Part of a small language model's weights: rotary positions.
Each number is 500 + 50 x the weight over the matrix's rms, rounded and kept within 0 to 999. Layers, rows and columns count from 0. Numbers have three digits each.

# gate: layer 10 MLP gate, 512x192, rms 0.155, rows 237-247, columns 0-191
# up: layer 10 MLP up, 512x192, rms 0.16, rows 237-247, columns 0-191
# down: layer 10 MLP down (transposed), 512x192, rms 0.155, rows 237-247, columns 0-191
gate237:512473488475570564592488449400476482431503534548496447525455534555460604468478458579471498426488449523462541532471481512530566455416490472506573466462486483482539458545446488521483466476575545608462537407504524519472555570413551568435487526507585517460520585503443606434540394588459466512528492464555487564391480502460612531485547411496398559514468458365541606475491604500547477486568633549560515457412574502492455449449476533538508419491426478476546580501508502492517500602506507487536503516414447446586575495505527515573446462428408494475512509485516527493600434423387528488
up237:494528549544444499499483549507545485475477540554550511495511443558536448513495512391523506525476455450571561570423518624440459529650495549525462412589535519405523523481484458488492523546515419482404542469496489469452630561416525402537489473529596413479439450451477482464535399439509568534536415450455583522424518501505566532487490507557502468497472507432506531379481549416615476486516500533499444424574476507425496449457561502534605543515564576310433490492565554477581528432524462484420504564542416468493463542506477465540529467459520469430479503503499476455441639591565361520
down237:522556577423552502533489524554493537468537459415426433486580417463531503556415500577449531581474506551502505488446550561477520547496504559538515485505592458577530430546506454553463486498447537453492468469519491474478558487614527388460487445540506489465519459497479473565558479517508507443439515450533492493449352432538486488542518609531525508535528494569481594473383462533561482452548571522461586482503522545496443425346558505459573531419503508462410559433495474417539590487473539509501444488488555492559532403515560449492539471413566340540503436516439493493492476523518426551
gate238:539573493523489509495461518560534470600500595536576487439509491496496492514449547526461550465472473518496431480425521522496592536492402436387515518570545519473578555461518527503548524389414520465449483467431541520530493458453493553449566462551494473458540468462452508547466553536522527476462490568452434480491506520465537519491549471562551563564477553593455383540505460494451538516444512537360598506429572422496533514511461479540502555447535480453514641507489472558472483544521528368495498544457525470455470568504567589540505512478431479479438396541585517528497570480465584570
up238:528317449547560457439449516592420529473541499506511480532508473556471567577457482412492492425515530482508536470569481515511466530431565505543358395455556507526456475492559497440444553449472567446588520570474489491459457545441527521482518569418533485517544534572569512489518500583428476535576454492587432383558455439480412463512543545478507484523445460451494493540451476502493462533462527469505498514493528472494541461424501486452558523481460504529514362504555471411454510479464497500476564370543431433490493453554578512487399571514547468515522511520393488481534569437541519455
down238:501567503556439489511488484556443543464531541437529491463477537449462475476485516428575489576458480444484561583587540476456429511459490473515429471590548561442528502487546505489560530510563579528426446497545508476450495564476456495508542481492521663608512544384540555574564453479454450428526527551441452611487498524516511510557470499473536454498480462526478428453524564553524386499555494445503567658436492548471457580424432486557433539407600583431538490506493522480461499616557489507636457545505535480426519482499438494549482491497422460528460481508486463515476427449522469431
gate239:507528436551602445522529485464585501548455537503480396483406479477515538508482514496583508368463546524487503550537526508517519527555491589550495533496521456525323459513552465478565536502463526397427401658557542488544409498509489454529490444489459437507441444427535539528483491577477543493456557600485431490435407518432515522506386537532530474553537415517424542536480519525450448390423452489560435433568491507583498463485536486478426589525540553541446552452469631469438531483557509462482574568583505510560479512488473470483474538542582496419503507419508448440543634570568507472
up239:580480548522488577444460487563503398533426536539451559510503556437482504588582417496426498542606526546543468558497576509563550538492519504427483467508534554503528587528543520463409596581509403539536546446417416518516415510456583533473571541544463494507518471450594568547440510491389547428574541507479482560487463501558442624441512452617525512527482478409514569474425429509491512478555530531555480472454583449368515629559521487498493468576499570542401477559551478614533529487449485468473429489563481528519521491526549454547540505514501524558528560641505536388505476500493551595
down239:547542490519696566529574534439529480622551495520482521494456456586504549573522510507486373507553496412507451527538495546490504461491462683503614584519430555424521558535509391502551550511501459559437482541511512474524414490515526522548589412446501479482423507442472516507464433553439550539393456470549518552488410386509494473369522480452432454440429446471453501596492432539456409579467443446464458531515516509542424437476507563484418488504519444529459488552494461554492517533480450520460522550505535436594499597470530531537451558464512478516532529454546497425486571517555554500
gate240:399546496543407508383571387441478520490478449435486505421559535473488542495493531535600551555411482498548478462530498477521510518582479530541536519528463568509501587534475586557469495585533455516528499568548483450532540518363506490530470431510546542476527463488605468476548471491564473554545506476542551541480516476525464466539537432499465479529500537536433524464500478501481508467494565405548474500568462503487547479547535513560548479519486543639503528517482505553413532589511503583497473493467616490491569425541386428538527484393469529490524507500510540495439495445398427513
up240:477516511419536492482536465426449374501508486464504473479559381501461530519448481437492522501541465493535459563507521555520527575462471471552551549571465510541494561458440499465421541515504539422509448460543441528435563532507518507486487422460543456536455486471535607533416542418549585498464547430456470468408448501491591457489551530518578488442514582457435491476416448483522566465511556478541495470514462521520495463574506497459445515513493459529505502462482534475464512473460587482545408479487573450546453521575512495430525439504485437459601503489520464430422437493471472515
down240:590534475541414515537520531530527520459519508526632561545417538534464495563519480536533473471501535515511520536528423483474474451498525487480466480471487576542569490537467461571449438560500449449513487472480502631560512541489476494413639535547538528490522539509448464531447507485436498483585474597462538452560531455467571457569520517528503440564445545482539431457514447459513450503600582414510445531534521512553570448511567454499529477400536481522587486460478490387422497605432516506470521569561554500444459517498498523473474458356488544523496510441488575491544499499511548536
gate241:483522463487481511615499497523529456619542577499447463506485503601503559509414516544479475495531462515385501506536477540538485446413543496426434562522450470483555537511486467576474519496508431461440547564439456521522482538411416541475499480524480480479458459471499463489508553599510477510409455506539518475516513475537574476505518488386559501479587444373522619512460543569553542520482484569515476502564513537561582492556514548433482554468463410581573628502525495458452386381481451516488426397519523506535441458461453510544475552447597569521540447578619502514572434548401546515
up241:505484488515598519428478539475582496533525414520420460448491503479443520607458458481507482475473437409582496530487548494431529506540440468535468603398494528482505497460550604495481471409502513428474441475553486506459518529467450474482561463498554534464505469559582484490410478441400450456497541528536481548512603530497492500508524597660531582520467570560450490498507421416542581482473529491436493563449500495388435579460502542455450504555466558508489523501565504543531485457586486534496464552463545541487405495584503449498534456578498442506448497488456500432474502467478492577
down241:447436496510525504594490492555501439571420516470435572476537585500426476591500616508449498537507545546518582533452545525433548586436559511519518495494514494521463462530374509525465509445522427595540585469435561544456482440454529492459525474518466539449493629420487450493522467466532504445495474513518495402580598514493532632457463534514484440525377524465480551492549495524468556550542551502489416477468484472495451510615454449470425442566529479592490463461474505537496447396505503543536500535477541546416419514486502520452476400557569525517462452547487523529442457435476450445
gate242:572465489474623512611504495417541458503439509499543572561570562554426441537525560489462520542573445527527474402592533492392474545432458519502555537564474454464522545463517490513512454436507521493519625453537548489418442535392530490425545497529532478405439394501521484503553454416586555523482539501479558482571434539460472526496553513483541437484467419500436496481523515425635490609515518510477500458508505479461565429511450490546429446477438456548574406588492437484509517562639457428469486515528494472448506406610560371575550494504515530470460447545393491505522527351404514510
up242:513551532393498456408519499477493479569582422503529510449413394485397467428535491486526493405478606401517538605475489563524410461525411492540489484520426573477445543463528492465487478487519402552534476561556481454505493425514539529524356493500460489523417510501484500593457520471504577520569531475463517540519451479466398521400397473563568552477423432518522420437549502486495499458495502498508545549555563552546512405486511556467492543513469493567602550421493502487383466501458493636518572508476539495589496452583520510445463464461504535490488505523507417550406439527451507581
down242:464496471569444457567403452551501443482475509497462460511495527564461440468430503427387599509378514546549561480516502528606482557436521484529551498562355482570455494454464485517506477537451516515486604607485529515547530485507457419464434533521456470497416383482506491498458543545537490424454484555409558463492434450452548510490499474483576574538551451478477474450404593478525546477447555487501519554537478520410473470462530530510486547537560593447555483418569498621528525515443533478531507492409521528475551379553513477538546505530505469517497465548486604530510433537595583505
gate243:540519542576571535571501526496535447419487558629515496562504412475578557420480517502367501498487502482587570523464508560395482598487506557424522471543459576566462510542467511570484513480461489483474511458461545525537545556498569568560441501580537506470508509445578487541460500503515488417458489508408493517563538519461506471538431529496525562503457552552512416495455451464506518511514633570433508542458545438532539440474494402448552449486494490486528503566543470464513488448453551522519426492507524443504578456517438520526514477490496517571550553411592453574451461482530499588
up243:514462519464545492528446536438506511490520418496474496434503480461467514456519533502467497476490455551534523432465459488519563421435525529496564468542452446470586575521452517590472475386530534500483571454496534578503494530496481495517469480465517454471551447504470510449550430519518462607513566508437500473526581445474497463483541498464542539558489583533530530471503518516523438556496492500517504479455446527558458435485385439514492519477482492571475491555474487532490538477504505478551365516370518488536544542520486502437521473413584526460497500382436482474552444478458445617
down243:422481520504569472490502568500458520404494516501563508619464494424537493440469524542479559550501538482491566553600527536475413525463524491452493497443534388473468447523519508602485483489504517441441514492523573422529505515555494504470480465497537471463478530436493518547446465444484463423471551558461477523538472571610456543544447468512428509527539574459499480566478493527475459525346613598537530557485516533506502500541555542487534394501545515523536545458574566517512462492540467508591473526502531538515578424501533516548422456409487541532542530492577541559511457507565535445
gate244:457558491434492560494529418497502476534616533475525454524565479449521519489483516481504509485519483517596515501516486514485506403456477565486513558430494485553441583553487433497544442514481418472481475488537537431551520591447509543498490427582523582485585487536542532514560565584514423426517533520452539456495479453448584501369440514549543503581551519507581499485522487500536559541542529497470560521453618541582528563454467511537551567489496487547550515523497541388455447556516476456514484402483459463558529509459515541452591513577456540516535544527520409466509433512430505527
up244:477518580403535538545576553480565529444597525495485554473538502481501474417518578475377521498517538524561474476449508527516476512602524502488491487436476462530525527478473431436562447502526473516544436432481578490567498456496521455445518521474406432521548520553488446444509499422487547480530520507500533470428505435513501418434480426512531520594451480490582525509466458493569461510531489467382527466549509621497551577600477518464565445569448552478452479524554504440544475517489467511456432462485472489537523516494429497576540555578499474570464464471541438532562571512441508551
down244:535478486478454477568504610501523533457501567479532502547481511450482485408609519502478571424511529508441583633508476492538547565467490556472554488480538499545549487599482509487571553416495470425540444472524492493479527483520526489498510496362552493426531547585471498468504427513603579506563507442502552574442445516476523461517567462423541467568534553523552496545439563506534476582489465446546536568574523570453444557500535498491530557484520500513497409432482520450517536447598577528504513531515627450532557597436427484487581562504508477473472426474498470468491561502538537545
gate245:555482485443502433484418537555473485526422433502489478461434519612477410483460433416514473490477476537487618523427528458435496508525461489483538534476397523532423380421390518553528559496559462501536517472482509480490543569513491484472451572488533567448452358492449491463517566500407587360404471562486484453471504577463480446479466587478454523403459513493555488530519479576448457525466602466468478448539494481445535467537546544634551515479486445478482469566442460506516515569526475414409365460496524409570544490505446540592379594475569552565479615538515410539491559388574526434
up245:468498467491497438505561505518466457585464534500518453468509471434511393568545452607511528570488550506587424449570472538565565466475536474514471441441587543463417380512458519546496592550435474565412507536402463592545500466533454502401524485459442505512539471504510644512452539557558547494446548496468514499561416484494524408514569514541482514476482563515463465511495484472362498556529517517403486426468566469471385484442527535516574611387449415500531398561465574475490539554464515539577469495422537488563421498441473417558502437446416556569497480362439486479516464454582450469
down245:529544473442421483471508556491516417486472513462542503446518421484467480449552478548500460487522455440455436530427467546483435469395493532497544607456412537602460531512509365499593453523462512455486538579534520427559428524530479490512527414582519550493466543400515419494502466566555503376507532567526498486477551492443476473490450570507480552468593431513472416464475410430512588445515585450501541489583464586632460457545520528464394451480477511529456560427481495491448491526494524504435429560476503458475553544535472539498528481453458570553516511535668552494461522528483587576
gate246:412511585479511509543487502477506585503466464499547464541532537499450464473543518574441540461513517514534459497551472416471524556494486528470518513492511572422481488454528490503488552426494572490479450531570497470522506405498431458491517551516479656542588425531466630494460473544505470502470391524527490485433571461554505466525538558503539527539537454543536485472437524498483487518484530432503493578482553566446505445517598485532518556458443553512505540444511523497406494494472445391487504440504551543584463518509546546545443577499398566554491535536515507489483444551481422481
up246:560599463533432462511574464504505514456548494494417538451523455481489563430501516447596452529480536507458511399511579488474587534481519515493413502471552499493452432506438547586499576494494473506430475512512547512579602563499429536497466489496475517608422474534437481450483501505452505429470526510473575470449529502567496508443552465494531416537517531512417473481505508461437471517516498469502556560492500474509523523447545522549500525499454500443533461592452474529496483510511475495524550533459456536443607490472503465529438487487515520479483560405412507513479571568553463504
down246:509535465546467530445403504528526553535514468383479583535531399591555442513425587488475505586634543432486417467536614463453565526489514484510516514450544533565529427606422510478556488480467512450429505493536544523480579586425532400565489578517495518535529470547466534441511531421412561527546421471505429457496490471550505542520439451520426444510471628465494466521506526497544460508478500523500481512524411466541484513522461405524560568485548484515399503475462450537476521500411563495492481433436471478480550499581507488543434551518591519572469501491482508486520538441481474479
gate247:371454534475488468437501532481541538485477527484510444506428458460478433443471431512563468480460606515460555376475494558526527516468466487373560540460490526562485457477498433523508463468446480481491385515414518534516462457453422525519536519474481469520487506471538477553486489503525490494457446547592482414475527530523474469480483583453426499528476475586573537500424510462530433470513494541548511498490502526473517504566491485462463386515483515441512477440529438485481568437552466496526503466546543467504470561502481474538468573562564508472465562534426480466504532531506570544
up247:564533507546428475522516485492498516390631497526539448413587514491484572518547514513501457522494413524544492607593510459582528434525474569465561477474477539510484609527519463493477500485557570555496519490527453428514585503572461476505506523471518481459481549440490482444546482475539502512500524427535509518448503568495509501504481448441494455435501566408441471466485576477475536482497555444508505444469502437527550466511481574495488469442504493517391595515509548457487507483534452451535493456478425463528567481485569545472534475527451580481600505551520549511475444582501506481
down247:389511514481569406453557518431453495517440524469548470495456422535503494517560486549534532505509484457469511495539374476495579412489454576439593515521554485526561516507586495450541520467482417600504494455453528440501516485513442498466558555578526494430428550526489452512435456480509488452490616535486524486521427461513472400404501485470511551448509385500434443481458450421468557457489504563482541465525532463490535429426550544551599486429415506428377465472514466549467509565457498512527519428490492513535472594396489544468549451496551506543555500409436507506552398461436491490